Weights of a small GPT-style language model, trained from scratch on English Wikipedia.
Architecture: RMSNorm on the residual stream before each MLP, rotary positions, biases on query, key and value, tied embeddings, normalized queries and keys, normalized values, a norm on each head, short convolutions.
Each number is 500 + 40 x the weight over its row's rms, rounded and kept within 0 to 999. Layers, rows and columns count from 0. Numbers have three digits each. The size before them is the row's rms in percent of the matrix's.

# layer 2 MLP down (transposed), 640x128, rms 0.16, rows 450-486, columns 0-127
107:485515488517463510497491493607518566511430529485474465482397481521506538474551507502501514505410470516526519544526500452544412476507499533507468548531569508485546560493471449423565506480502546460445497484557545525502557500412509509502495493464437540472520512464526608531522523475492498451495497507491490491454498443535428458462500486503485477550476594468461489552482526502538543607425
090:573453565455467516499453496463466487606512523509485575458403555529500528487465512517488495494526495462442477489438483502499466502528483588416502476480559484501524538485495533518521475539492516557460530491450661508545481554532518548466536505532543471477511570486548522483507518498540512496496450512521478512487585507552492456520512466484537568555462551499544480489426506546488525538583
095:536580543577502506525533442457580484543556493515509517587513478526521555477458461392485477497434558574488543483392485469492532516478556496436475511486515440540466490526496540464495411496553470555529482452506518506547515434475468484494467518537433497466451497541502559510499450550545471490477480452549551494517578447506519485479533531524548494555486474518485490502519540494493576566532
101:501512418502472539509490455520381565523515481511529544451489481523487460556514482517521510460491489447481514520554481469435493430502547463490516529474446488516527522467482509558513557485471497535515560504548447431587441513508486413529522505590488503608535411480475553557470536517461527506542549551512543466484524517561458475562555534536457507515492446510501554452453427524499533501521
098:547524513511499466470481490463445445547463504483490433496376506492501503583546504512498525520546519587504480498450494482510494496458412534474511464526510564472531547483572510550493456498459561528477524412512488549522578688474532490488509416509500502506520530432506515495459455516518530445530423518481522501501559503506494510513483508527541462495545543504480484475553487516533440500515
092:524475528512495522525506499537414459530492515511567498467390524457484503449516447488553528559520522505500461550548438512475508464443516484391503495549481534463446567417444525473481515484489608513471475519509484545511452481587488494454510511504451483513528552497455523487435535505524466554483459543545592486480428516549529470440520441490459470511463472504582510527496546528560499522446
091:487518605543444472511508499496475479516486498461509484535357475414435536519503469484463503474446505522518438539378491504453531493514465540545490488448563455467505538493465513528495491471578522500477455467499542555499495517574521442451484461546525560531495518515529540517447491437546555489465476507460544483531543468476519437502452441474502485567540551550495465579494490460499492561466
096:522506521473450472527487486543494483483504482533542529450477504440508452471552484534467540511531536443468559511431429532489470429530470544439516540457424457453467560477539540514500495530510578598473448507473582534605501547548543482555558510465518415541470442486483490593470576471443525454539537523487552488530497479480458522521469475527492521578516464523557500506460492510540500495484
092:456469459542475451516437530470448470528461470508448515513544565549493498541522415533490528538548465517471530514440533500514551483480481423481489435490480567592480459475462508458506439421469549492516442517472551554539588500540507527567551501469429442489556457544489522529555529520561471496541569481506431501540450438490528465542412510497517544488504496459522442514483477522516559510497
104:476501562402582497540555499477452554482485473552507489564461492450519491470485495525425544476506474468512475479440461539467548534489462477446539518508549442539527478478498468582485456513555465553519554500465505513507477408476508478519499513520423450437489449523524521552503450430552510544470430470501607430487466538493498464443455528505531469495511504527544446477553482572505488551560
093:512483423545577479497434586508546514424523516526505544545550506452559453486511493470467426566455428483518572502520503500466519520444468536513444506544535538528493493496530519554487534499490517505563501535508545479449396478536475512475518522512628545510511563508480546508444504508480517479636473492492513460526488509481501471470476532543444485409555531527550507478531510515506454531517
084:511489528577469536460484501565433484460488453562541419460475508510501488490526524484484441444502503444437453539471535470503484499437405480556502468521445483515407521483485454485524497501519470597464502497539418576506555527461434546547526474517486503474471407506487450483456491543516522485462525448528466480502534550482535553492560580442456516593512581519522521503494518524525482519506
100:464515446536533489477489537499447518427447506487416492495521465518458515499514558533502458452523573610372543522561472487473520519489479564510508508488492508456545530461434510422453546498426557431516495527531572498523459495536471494473527518474444532490529495508512530541471533523576510452496465488469519506484522488578438454549463470499456409538571459480484530470539502452566512492504
089:482553483529534520491440483499464490478468497498448529546541480514495554469480520443485468534486563479493552540598481499514543457477458525507543456472462491481428507470521483451555460491482471417408450551507459499490505506556458512495513470452457544479460373532546526456566512492497489474546513448554616485515506596581519557450515493509548485468470512506472473460572507454541501463518
099:508503484470457509461498529501455429538455503472575560540459459546461514491505592496535584531511513469478543518475503573523536501496505499537493567570494456601495532488536504434522401471572539513452491527484443486474496526507498513535535494519438564518488487475440516467531547474560447505554511495469487499528506441589537498525523466450507440587457562486502443488467470527512472586450
089:500474489548554546507513487525531503494463524505469453490543547529523476539566518466524534542467491546445512512480472553491423536561421535505460522540497490451608499573621427507460484512502455537448506565560586501487503536413467454481495509451490484480453556478542457448472495547482527496488453398505531497465493486440441455461572483515437458510475528503549459520485478505488493476509
097:520424526519465479497454521465476483510457497498508576531471516511438469481454531561487545478488509501438533514504501567490524546538479555512545508507544511546510572496534560465481473508445502570440543487528566479555506602495511529509503522583554519526473662476481476509475518478508501452483487489515541470519571539495482492480560414437512561577442540511531512496470541517436468479549
111:548515478502469558431489461506512453508497444504477541503578477510485431415450495539480483540494577552503507485550475518492534531464543464499448476535482549608421501492480510517508556505477461504533456431509519460490492425550443558562443488486526491473490482506440500489435484376415536542466518511578531545517507480445516497463472495534508528495455447482597445484496530487506528468478
102:493531591495557489460507485504537473452491548525481434503512533478509475440533444525439557502533453523461540469584504438444456473554439529503524500449449526515469452467516508420438547411476430501504528514522597532493558501483494449464503508471479475494507524507484455512478507524451570488514463484468494481541412544516496464552500599505438539458507530543512522539565502463505416478437
108:473523492431520454511569479541458540468485481541506540514510487508479465573552571457553596473502510507460486475476483499458548503440555510532497439534495491495504520469540546519517567575506505531513478530481460543592444511475524531495570572528513484541479514472548534505508425514421515616515486475496433551528505447383533518517523478521442517578505527475557510501498495548444506545501
094:513486525487487533548470531449524513440489468479557504495373528502511488519418482540486489387462508512446548500461496515506567542546401555490515512501455512490459475457578447574531500505500540483514495534476524539490515481454495480491464550526472543470516583491602516491520546493500557530458484516472540515469507489524479384443509459508467484497531622480520471487537463515473435520490
096:433546501544545554515535492507496506436508483547499504555454554511424503466477544492555538522539580489571470522532540524436508543490462478444540553498493446483396497495494402516516503479461505500541500493499529508509495475547448494490537537544455520470489418479519507510464530537568535525511401611498535493447457441489517524482469439529450513550466427484466563482582498520493453480534
094:419484514489514506493499549437509518498480478529398479505575400523534558547514495485469503503527543518583473512538464489470588430438527480489408463477437457534489463430513455438481496545488517474450508544522531496558480484447433480445476503492460457504556512483599554523474500484518443541463469473487517525471555468529483481497472527534515484559498483430471557503473418473452507558488
088:418516506524463450444542503517493533514499547558536414524511453494430567522472493601503533597593547529480472490533498496428438512530610510432538497480512521540404500521580459488499499503493471529467468470465548552512535511546527573484534522502465516570497447459437521493444539568515487567457488564517523486484536513480507525540514481523511525522522479524495469448509510471492476470461
105:492503447465539481527526494600452533519473479493490495481569555514448461522505479484526521536457464463521489516589488473621461538511479505473478472440533530421510515516488538429561525545468457449444473474441410516469432423495484502523495496494459483459480451534523541556550505463524525558470466432544466450541478513512487470486530506449523527475500507500556445461501577443522487419573
111:512527508483494540486512552537509500450517535522545533549619445561412461603511498488503541419506529437526438480458507458487482521526500505567499492498543518534501513522515556475506485495476452473524438471499447536461499550548465557579497486530472474510522437481478540559544615560465510417534521413546526506483538511518472510540539539548510516485477537467529470469432536555490494475449
097:452534530531458509476530480578475472526445517385493509523427492480480500461497470525459414518525524534497548487457555426528490572435433541484518508549518463520518468520511507510536551459593473487548532489561488483474452537527489493469481414539446581431499607464480479510483473535543429486515493479510482476484471473483536485511465505546444583516506466522468543515566500490427553474517
093:531503475485455492452454510499465541495495511452527442496499513498478511421519517502484453554498429481512520573485539485536424546490546468472501465410472445515508438528524489519520537524570451521468493510492562477452478492441576456498439508445497477538529525476545418530532496455414461518543521506581411551502519477477438419478523514516473608520528533421509482519490569456501477552469
101:482477522505522588591424484518474515418488544519528527477496536593537433520514522533457403488503496493570526465513577538488558467495513483494518505521495525470483524457528465449506579404487514556432523466519515487443506477554469476445431521487497526514527482500545475565513481528500525456500531468478443550591529437479505538470474593467507520501456510507497543509485458592479472444527
109:525487481487507431519518577460498482542475437472478459503388496527549550434484474517524459431502473493515493520550515483567562476479579501481442523459571481525505475512448478490415513477554536544537517548532512505523584498482510485388473501553422519544509537482441510451505462439523451464551513466477438553531409524452510451469489506499476481498528483527512464533569525502573520464510
101:511519475508455522486525486517463454546508503477425490508633470492566531535516541516487519455481486451513541526523539546521489581493469507467505544554477521502556475431501532559499445520525445556498495500489558494490463502416475449544519522482499596522607626501542437530584469506488461512489539493448448529471472499536503523497535479445459561525493471452490504514509454550464537438473
104:488529483497534495464524426458579519501557487515546518508518508428459538466460443492516486534448541502489539525507451524453498458510483496507532487531445544625571488475523542539546452511558513596524477500530517496604490477506455481553445471527497470556550482424490546517497491536485505461499581498534535448533521526478528497439572490533499541532475478494363482506470488480424546475478
101:490487530508542483471523514542463544438478454475441470496477476505373463418521492473471500527512457518456448602487521537439535547484490511432562534464522515450494471474548507452511510469478530419468523482508546459504488458551509509536549461523559466418469470577557417488464463535533446571423473510464443511425564537502527466543515531504487461451476478512535552507484514508535465520485
104:498540474566470425484487533464501473456474538627499535504371545460478432495508549561431502477452435508516472481491543525507503439498533558514475535532523509566446449481511469459552498506502475509448567476488529506490534536534446451445471526535456559469553614525539495469466496465515522489499488530528491537496476537536473530510555506435475509462504525573545488535417515449479479488532
106:554517447550525440526451506520595597506574500540550442549509543532487486547534557553493516520447534548571495482440495501566488520516500413471530511527459491510458458544506560556503511494479498519539484510487516441534498503563499486489527510590529577542463464533535465467511490497518415477585527511467514540501562483500494567431490548525471584532543464461447509523499510538549468516458
106:477539499519479455485473471513527545577512478505497489484581501495499560488554431430495549514497496379465490499540559501515549582560556480556524511514568452540498497428523626482483489541559508546482491486521414513521536502498493555547446507522493493521517470433487512452554524518548462477504483519582504490444548416503508484516521434555520518481524494500419532456515456473515475513443
089:512429510488477546576513399474491442571490564496495501537506457507543458523541542610530532438558547454468557476471534535512515532519534555473479489482561469536475494466545454455487533499503512518497474474486453520524495448490506537539509424431487533427506444489433470451490458499422438499458549543481464510456446495418498474471413458490506499431527497478592525514482530519513536496493
# layer 2 MLP gate, 640x128, rms 0.163, rows 451-486, columns 0-127
092:518498552462476513541546498386580432513506557491470412538480496472464460443494464500507525460462512395517470519488473569475532461527482529487519470459496427521514544495506487522488489554471478543496526533557478518517489529450391528523514469454424499458485506510550514498513523509531445531507508517484511593441544497519440457497469410496460531507421533578575515514443567468484476482514
096:463514413546489458525583543483412444506569533570589439504480468484526524524491436496497499498489456467539572485589573494482566521476499500472563497483577522515417568505570524420535551537524452505495458538482500485485516536504465480523486484502459497512544529543544457514493484435537497564502477528451508541558522539512451512442552476477489447464473566488466479561469500510491508507557
103:517472493439508475454575463514514507496444505537528475479516486513506487457502476467470545465516493547521414505556493520460496482482550562500502465555583511518519533530443510472539428525466465491496503501491558391520511541514430500523514464536491606557505539571436479420526580458542496445465490478464484520478522531470447560539575450429461514431500500590487500551496471450486464547513
103:497484509476584511530480450500430504486485477499440527418462488455463427509570494524478450525449501427481512529503482501426530464534490468472473465442498450484500481516487554543540471435454458591482477516516566503548540520477469435503476482486559547525495544514547525443520397446532553588539458505435531490519490503509438454461466514460449522558500550477511579533527459462536482569500
092:482568450457476458473458509491525441539497502575520544475487531520455508462524483414485496484529568516452596514497474489433451537550526465467482555499464461450484548497509540548470466522492547502425512588504471490552530545506428572478535479516427517493525534549496495473535529483535521545551522428527530554577605517494456540492475509532558426428467511462505508472515531493545493496563
095:558506624511479444541459572470537471535517434466463452464486572462507506535482563498573565482487575487499484496497544511548541558500481491588519510522479525421506480537508534501527541524428500504491532568472488508601543501464472533519485473445428530442456562551537529466498482506470515529448421465495516470507553548505525541552544477471480490542513525501499573486459467434503517469542
101:578532452474542446573446501471512489568512452527486480439473437493483469544478500500481513545547631563486423507495561490580552513541506478490550514505521472465488516543582463436576443516450441478506523435498482450549547500473480571444549509552474470558513514513509542501537516438543504495484516531510542492512556443541489536494435505461472500458493468536557491522481437498550474487523
093:508609504555599496499499481550472466480490547455431463458460511503501483538488477470487590490487526546478481462485472428542575460498473531455503440427483484527488556518509476559473508562434435517526449507545498467551462569519501450436501445543501468468508511554521542477493439545542455532479484495475539477549485513420504510504439482511570477542510508481513513495503457482620532490572
102:498539518471476427456491500466479537496505429490531455515499504526445536483468427529583489432469499427484523558617509610551488471531468500446510494502502626589506528498520517530518431563518495473476510483556532510476493520491448521508454438528496549501461615485481496480503493498573523528543497416505441474512483537538468490492516509480480513467428484471462528535467480517533458528535
095:539614500542492522487546485606487510485520512512519445498506539506528550484508447493411584527450480526521527496511517524515468492482496546521446527475523520541501545513475497483518449528519492476471505460510449434480512558416470481519437473476436466486517441462524606504500471565542452494473461487418477495597545469509557451550487529555522479517468538521535496590566452542481462536552
084:510555467555552523483483479449522455563436487514500460493428474562458562520548583510503520487531416514505450524501545503472447474561525500439552494492487460407479548508451585511482431523592510519541572460449441458516503510509541539505514490469552482469439527510485424463484521431557482519471537475486495496488500516449521536467531475496501459463545518514565460486530493462473464389464
100:559624483555527518480436596510488499468533537541551500467487513413480511599466499474501539521456451520508539476498490518495527549445499556492456538497470482436518523472502495485545516461488451490462512444471538538568508547499475519508483417492452476481462542450579497462483474470562499449519528399473451487528563531446476474488523494471482418506407496546489504533465449452541467504516
090:490558524477447482548502479516545461519417528565539433519511499511551534534480534508434512489476471452467474493560443428435503513479544441431464467487585496492479491487491478539488480503552493505460480541449499505487514540439434519430453493481470524463426493489415526464530572437465534441545443474492489543498477620520533530508515452530487446491421499502499536523541535546567441530479
100:503499545441487483495527419479473495603503528524500569539503537434514533517514500474459492493523519531506439537549547567424465467540471493494427520472532472523458573480588560445523554527442508486457458429540505506506530558469462521463536437527479557503499491442447469519417522477548542612562480513466548545447538529494503486466558472539472507484462449482539479511493538489519468454536
092:535493521495583453414456518457552516509448439572554542517468456504526471529520441525474466482504565462517472500471508457519587537549480452442587455571504504483550474601503490507474438494545546474454442492408454523544524499460490513484594524477528467469464476523519508522569578454569508532559510507471517494469499498505461530494458518484548467504467476537531503486523501456455439556501
096:531526536479506487496515472525422546587529481538511474457386455491531453481482537512491457484560523453452436522477485516538498540507478478479530467476464388524402563562487459460485493519476521491505565460512503506499574491445382573488500449477458530437509411548521504549535493399506442530480488476488535515501500538492490535526561496531501487491493475509515500455497497484529469592501
106:476460451506527429487503415443459567515438508511460462540426479499428426502574536469486518512531530512483489525443451443502476485535516537435518505466547550489464516484554532546472540507538495545418456479537495474548522565466494477524482463503520543421465497429554487462464539443449528498455443590467534461455522575483557491419493495531492465500481475547548530486527453477484561518472
101:465454486521523492460505460474533457539506611505456503474461482438499502474549508484515443482419500547484533551511505492490477574544460462563496475478483450433462525492545568407554481470480436599488436495473524535529518598549470430518463532498545520500513613531505556500485533492483504539554466500479484554518543487506537503471430521576537458494494549477474511506531512471473467459569
109:556475481467553486501490470430491455518456545508520521487468482476409515560482497501444490552520584537468445464428526443549498526508505435406526508478491492596440509498497464513468501480425481544499574536421472513492507545466456474523474470484539455533519582486535518463537459492578475543408419427453509496504499512577456528498460478518509522501490493514562532533460545473488467466545
096:463524479585577433479487549530495472498483479419497415460477541448562518518497477519500500461547513536380491491502554441542398440426536434497505464494511565485499504581522490507509546498490482500464434496466468513485585564547482535513530485555557518581472602484478508454476516525519502526504516528455495528458514542520510521494566516480517478482543579513514545504549505493509461470483
102:512610433513485492449498506456549447549520512489488573444468471477476548553468471466541489470522599412457444533500563462477551542485456485477540522554492474463466549464489495496485465507417468520470524574568459552513545555504525501476465485562441500495406489465532524533482504516521579472534510496492444493525537437494463549509467462474499474474483560566534523511466537456417488497531
092:607466439553550498507461538578557385513540521518433558455475508499551458526549514510463493485460463510453455559518506493510489443478477530472526472516540457504447526520559446505479467484464513475465461497482541522490536527426500461484501471528455478518511483593492579522440568552560489498518510513444471534558528552468525424497541473554465473495441469448506533540481536502554479527578
091:539482495558528471539466514521572466511452464451462501515473488522523476549511433499532516567527476537436520515555520585491623528534473473534495491508424545560513519588493526444499509546483487501497503581462464521571504499439502552437510497543437544465503573542521460481515435461558492483454428546486558502481476512506483504490520513559537515448582480535531520519582551536464512485553
102:450506494502473485533528503514487567557478416475506507449432515533473473518541501507533529508432537507474485508500545489486564491441512469511491562527499539547441505569559584536547558445463437559464469529568529473536583506505494489499458374548476470531490542470452505432473539507545532491481427496531504509493546514420566451592538469492507491524490462491535519482476462494498514411540
108:479558555460491463563478598478521525485469409543516466408485508433499511438462519479499483434470517540440457552506471459486481499428549472513591473506511467526506520468558496457480490495473513486455460495538544526533508524522443539466419451498502494462455538476447585509519516441475540452477461483415502475446504499502560528487527517454560441480525531554483576486505454424542451493478
094:498472521500458461513479434516448528522438443498542483557459390484483528523505502525528482490463530491548514575461520567588552502494488565532513471492488508483460477424470486520494547454559488520455421505498586603424494488538504503523540456533523523452536513507461575547509535465552464551555427463562508450449494518488540459455451493506518480550474507509506566549535511468497421482488
094:457504509558385434474445548451505548505569574479504455499466505497458479571494547492461475550490469471443390508546520492528552515526482487459509486555467474536530501532532501547494519456471503478440506478451566505567555512464502518484513526487489508519449552431406450476548503520526494528505514533614441465496496466502544498486570563460475467445509523497480554571506500537533493443470
102:545552511463480469523529489540483518557531467538515493495487537448523536525531494442511480456461479525468486477490587509490559471495547521494535609480498480465429546470467530477559517512475501538483517376584498413506580549479472454485490508455520506547476518514415540498486475447466512616581472423505521476486509502461501489529484448475490523499517604591477530511498527508522512512453
109:533576549474500441448480517468501467479495498508446488453455534505492464524461502460579465517511532493571505571459480498503574529498530474499551544513509473434577573522548497523494498568509471534508433520508522522502575580506401484475489448488487514427449464527541548556534490448576478518512497397551517440504487527488456493449492487532516500443565455550464513534544496518503452583536
094:511494565534565462503492548503525428493453506451398441478471459430502490545520544539518433442488484568478465475495537515556502504546450486505547505456488513436522484478504530508503503500532462480475504502509551525554510539430493487501462502539556587461550540553473549533591473403463519521474481541554503487447509546549441492476595481462440544493446493489497499548554498482433485577478
107:506548495481432454503507485482523438494532517459476473513496452506516469561464503547470491515416452513503475544461467486490478524461521430495499524439510489539394553503503481469577489487484535537478566534496428518528513526525466506598447436529529520414454526547468548430444474520460626479460482507468477466519475488422441507497522524483514445484552548577510475499537539488478415462489
102:500568537448496467488556466470497514457447517523545471444459512505556504503523477463417476439514531492503397495484507481484462514462517423550522471501517429515520572458485467495539481565495461493502497472445509483504509500406441445473470443590464519468531529531509475486523511490589453546538489515532368498510521536488527468479398474587462550525481509515521489511527471487535431543539
106:477533485538578459519517465507479480544452437528430561460473478545518490518464481529503525530469590482490474632441539444507499501548444575471605568534548506550499484580529512424534530480472488490495453478428490520505555542488458525555414469485511445495452474534422532504532486444555476517494475505512461517551516482450493512536466477524487556495527524528487528503529465523427513497474
105:504481457511481514469552456461480540526462561499503569363469514544484470598483493476540445469490440489521507557467456565463467422517522525444450518478502558503495537550512488460527497518480431526438500450521580481489459551588474450425517498562429499517465546488499512481441486488517515526503421464484514509493504506542482477451495493508488539479499527421614506533522528502463488451470
105:524477516488463495521522450423555547469477452588531513553442519473413449454523615473466492538519519507523470480449491508524560507480468537495548560483447465552516513459518472521519448478528489469428497543490540550548481456490454453478487528430492539447441525472483486527565517431520537524494536468461527535525548560535498528471471475403539538498454499544499493615496521456465508469438
089:545449485535418466535526494465484591498521475483431509532419490557494475451508523537487508445510432543483552530545545415537554486559479513506496416526421526504506506516461534505512563491529453611456554500506484557554550543434527539474496485545545496432510477466512464489531521524538500462475428442447492486532453486448509487569461549436495524521528489504483501566476475453532493439506
# layer 2 MLP up, 640x128, rms 0.161, rows 451-486, columns 0-127
084:465502459598570517437485497578495497425513478495436560459489437566519485567522551507514392560519529530526509507555454457533545425500498438476481550483533522455529492506509509488461559431567470411466511500498492515448509493507515518388475498529516485500508472521449493497460429461495522459467478447490516518524509471456449525566521580535483425477536466486484433489499483513489469536482
095:490545380498488465511529504564507579462531472520517431495486453484532554508566488476517530566519405535493503480513487471485472600556527500551512573528497470443526459546550526510523564516515453452438459408489549470491474504468582566449519480442597453483555462493465432511482539512493510481510495500494524474509500537525502481486493510485553484509541518553514528541436507425573513497502
102:522592474514510552497448474561554510550522461483363564543466471500485546499502507477425479489508478528511527463483514488522516547508479521482490488505480497451460470540472505505469546479522449486504555502543520495490458415475453491555472513507483468480429519492527503542526484510483450520484466488507441495562542419451451524513450569450516412485546632498538590504479541490491509591545
103:440487527436472512477427513561478472527543497458447488554484550575565480540428494486477535453485464525515516493428454494545486454517419492459544481537452531482504538519528459541499491546461538450434489489490472479483496496463477579486539513526455517527481483443483462489526524533458442535500555629472450385471521567527573509520494529481411479455469512492494487496512577517529525485452
090:488494524525493585507541500555422555494456511476505520473507420469414539498552464589508520445476417418521443487480506513569511491437479514514498444511544525520455450497519567517519533493470566583522475516509463545460540500524460428535498460495528464481507469517476452518496506421499533435542519526516560540403504519551526507540457437434505518509545563510466465531589493504513491481479
090:474492507535476498454520461465458513469525580507546517512519468487461440531551488543437539448514500466499499528512435496452465500427536500451472515459463460539429466524506427503420535479551436489520496471512508548419525466440545476450416460548551518536457468424445505520470547547488466427516584524502565449559465546552557438512500513578491443516496481528496449549485499502533458500488
097:461462452480611523483538483484480494470524582459477514503511494489518533537509494587487413460488455489461568470497493492527435490540468475497523504538439471545492522493467580533501515551516525515498539575476511523558516471492436537544495499483466501452452460512463575537520420551523578558560484487533434519469529522507478496460547500533582544501607435494515512471484551547421551500475
089:468484522471479500485507487514435508475539507549543468502496505488515532436452496575513579498560392532498552499514555451503445506462420458513465491367499518517457540560498533561420495476501408542527435498576518525490476539518522569420437479427456512520559448493514523463438483478539514489474542482468547531490469504508517477507500500477522558471481546486566470478485546528524511446530
106:535519449500560463535511476508520509526570542465467519515490498594506515494502472532464529551532578588468435499526491385466475550575533556491493524449564444461412560487547487465544520490553501512512503523495463497503507455554529471419479514532486525497526407473510507464540539497544437539496470522508533478511497487502514545488522431537563578537570545565477485485487501490455546572529
091:503486524554440490472492494560517441510509538461476428490484490546485547481466491526472545438440562495547539504541503515458482428501424498522516528504441461529521571542500448469525443470553537502470497467479451492576493459391531531473497522482493502494501519431515679506456494501552462508485438512548478451516462516503474413490517492543503524540500479513544494492582511517451510542444
077:517454522460508490484564508427497565527546441473545431486528507516438536490474476463509493459555445495477585475493496532541524451521554494495493461510498512554488483514523411533544538476480430487549540532508475596519542481579448518410514467502503544484568498537497438482498507465549575498585538528526497444435579551493490493500527499459502537474470469511538545488566417528453558522467
098:564524493513480523493466488479492517532456501567418589444533474417511445569486498494533452546393502501578469474481433568514493521477445498571510503537455465510468513504497486481506524489537455534526540523441545443498477446533499483473485430549445540441478488560495521498517449508457548514523481441586497544505489567489458544433487457561510509494433454521542495523515511460489422557538
088:457534495567476527546391506484499528513537505528558517479529507495494513487505522507509555571484453392433485519555544459507498529416555549442499505462541522435505529419527505510508454510531573530462529477496506526542495505562518577508491506445446467531473554536514445459536475508460501546476572523441466504423536582486576498480506471414514509466513499479530511494427492581515488467472
099:473447505482492547505477535494532505494396419469534471440480545466557536492451499524522483523443515562581540465492529356529549525455507525472547496411521519484478550478544476584413470516503491562507520532472513430522479458472533543513525504507524467477493507525506461527527490484541450450433497436496469503447471510515451512597502547518603488468497482533514512476545506476480524550475
087:531469486495500488491464474492475545478493538534522459505466513547537571514561563581475569532559539407508554489552524501479524435563532469442474549495492532526557437434549553482512501535555559485506430496467393595449515500458535518456539485489482436540506489463528581494448515528558421500480525484499487561460522436479538509515472479503468543522518508502504464498426552535483502545468
094:426498498498473513530457542537588558448499482466466518514519501440422463542500532470485502603500517508516521462433498470571535485514445500507484534466504520470503435521537616508548553443541463517510475574419468525470470492533543496486561486497475492508504534456455513501463498531546558477517499470513464539507563418509486410518528537492487511519592485533531501494522505519369474453472
112:510525575518500487476540523496458489509541498484428510493507490476453510528485524489545463548482550494506400515454480492476503565495535498507502485480447500530550525565417500521482622456507525499414602522503553520491509498493512476459581502538511557453530512551525550512409532468467535405511487510504529453475441513459554398550515456468504503506510435571485573505459467515512447536497
101:500500474443498479572540559442436454596490526497480517533520502477523528506408494469532457474563478391526480478530451519500507510543536518515504522451513459517473510505465524546556519524502469523545397522489639502505536483524494519446479490471500514500531536478516555506532438480406464546510495526495537510439545473519473455436494490554571502550470492572480455525475534580520573500509
110:497496490473527494443552404444436472534453545516525547486509456416545588510444528546473506573446448526487490492512503470484479483582453472535465506549467578518531527610462535481398447507479507537528548448471478509485539552551474501516454521557502502590493489574459501519529543493511570480583534522476443501456565478525481542525496511438464522476536486515493507505479501478507506485482
090:560485506533454535533541507530465439534494473516663525532463397514477537408557470523493542480504508493478492512490549461478554526539553578475524433532400493424480511539487516422461482496512482522542543516494512449512466464467517470454555515504459542523524447523504482520522515451476529484492499498504434514492471533520467536440485501504519539522462500490576541486490368471465506497495
097:572464528443444536533532562496465458543488527515390555468480436471521545484414495514604532502520478497444501488436541555491525469459499471478542487498521516509544495504452482534477465464566536484504468501458596480443423539546481535539514561499469567486552477500595527513519533495544516490566479449466528558472524557541469523454518463557456557497561482569480508497505499474543511503514
087:501525492575522518535492609473548394455512497506489522457465530549474453536515499454498513514557467529468502496532502478528492501452512518547472473524479508497479473520590485523509544495521467525499485466512553540421502472535495504446465467482497438547555510605520455431461537516478478464512502488462563448555467523481542492433576518528480454393532522473611505491544461493519454410541
088:469503488537526498497486563502494497541508510567420538559488528513487489523530523512490428594531500432523504459539491608442593569571473551475515512475432485497528538520467507510531492513405460497495461470554515522575533470485511571466478497461523549513518503515510560474529530507463490521481465504489514510511474487518522596523586465398471534453479526543497416464469595482475502495464
106:504469473497524467479506473514526514430495508567463479466492493531491482484534530514424536552530529538451502500466483516391434539531471472431485552513462496462482453482521457499559504478509604502482561398509404532499476488436541473493568496463545432520490490456523491476558503471475522513433439565512532465526505536454472450478397525556509549454515471534400499480503471469439526499522
108:544537464518506526474513523514515475535448469504499499520469505505500425576518549536538477438528603504472526476427450463519495470546538501464536486536423563467489568463501497537487447502459523436512439478559501509551471448507441458514411484415518487509500538568407464505523513469485521467489415570534453496491544467517507533602525544499569477529474484542503495510598473494466490468512
097:559471496462512505456552564515512558428542486472421515521481454566425551458500424508495512505519562453523536488471536541432536497504518493488385508554473592516499485505524491425462527515550489527465452497535486516524519547470473487556554504542492472474549505495507533473521504483501536533496484489480591482559529585550559515548525529471540446524576494473557501552540482484565524407504
091:526440513507496479487535493531508444540487509554485485497500466539463583423483494480413474390454579471401516476520503481512526534450484431482510587504462511511529488517494537474436456525493464494497544439579438541460497511429498569475468537505527481492528448513454518517478531517490465508438480444516540503522527484532495532590471544530520500428507507508446505464509495559371534467500
104:504507475520553522544494442563525515614561503565527439580474545465530474461526517470547517515506492490451617472472503489461512445431486562523536558452439452493474489474505494558563456545541506531507420479522446469507482498463472493483524469447491432516540485476509554511591457499565534478526443451444483535468522451485525484504482464472470445529508526473519498486528513483410572536514
113:532504483541499472484577517524491435544564556510513469528508479520498524510438507510416418569532524463480519523552502519534571475517438487508511407509464494466457540525484493491554516442447462504508494474489470474525538465480526524533482481517486569507526465445524543489415489513486402470419464529444447522478467533436564562524503528514414447490538471454438425485519468592509505500440
092:440489563536545534506513587523535508517442588499438414488489462489504477538554536480482507438512512480464509469484551465541525418557494485497538476530523547459535496431496477460451469508554476474475451526576437521521492499428495538556521513457491494510536513476522480529581480492507587609492546456445450491532544560495534503528505499442520486485480446501567551486461421481567488516452
105:439508477506510541523434510451509465445554415509519458446478452544485510529504566459549471512557422475438462474490566449510523529540495554493493488531471509480527469501471497381538491498484501536490481447584442526473449462514567464467505504477528518545485539470458447554489586507443545466473400450475518466517476511406565564527541506466477471481590516513517505512498510487506523461535
099:546552517492462486598478518494467525489606427473449537446545461416551530466490520523531581527514479495427525567497518516529454508500445425466459574569466418519471419550493513484475510533513510535475554506536486533518485481565522540534534533587506493522538509412514499496492496536557526546489573485515498563463461539494529493474509474502502515516557511555437482506484456477434484467518
106:431476497466448538515517478615522524487515534472552497544501493537542564439585529407464534508502489519512529444514482435565468470477554481518416538492524582460520483535501471487463487471469486516513494492513537388489558487483526474480519508519489480542535519448486430459538543544490479606538524522474535564561525482543519486518421444471557482509527504497551556489507550552498509561525
107:483527420437507510569482462544555518511528466520492500570509523544540598459463505434555540578493427490467456521527568514553487510412506464549454494473472462468507492508420513524434512543536533561562474502492430513576480506484475500500475523481514475465503515532559545478443475457507559528495458447522521509589511486399433485507472519439466475485485470513440492502514511474536473444551
104:553448553428505468497500530457463573448473503528484450472513545503434526501537476493452460508538442480486488565458502547499504490547444483462495490508519458536501556537426510536600478497489411427576478549477543526523548474524485484486494481443481570459469476565523527483463487501476606457514500529501563574431520510516542481523500521503525533543427557444539485464520543473469488519408
086:501525536551475505433523571456449447507429567523582520566494492459517569432506511535470511511513534494529516479609562481514468484493488523488486462489493481447496476519432487531460524455508480491446506434471433552536559580472512493547527519551460491512493458465479532522463467488500489455532504554384504395503440503542531499443576570497544490499483448539461452539513458511477517482491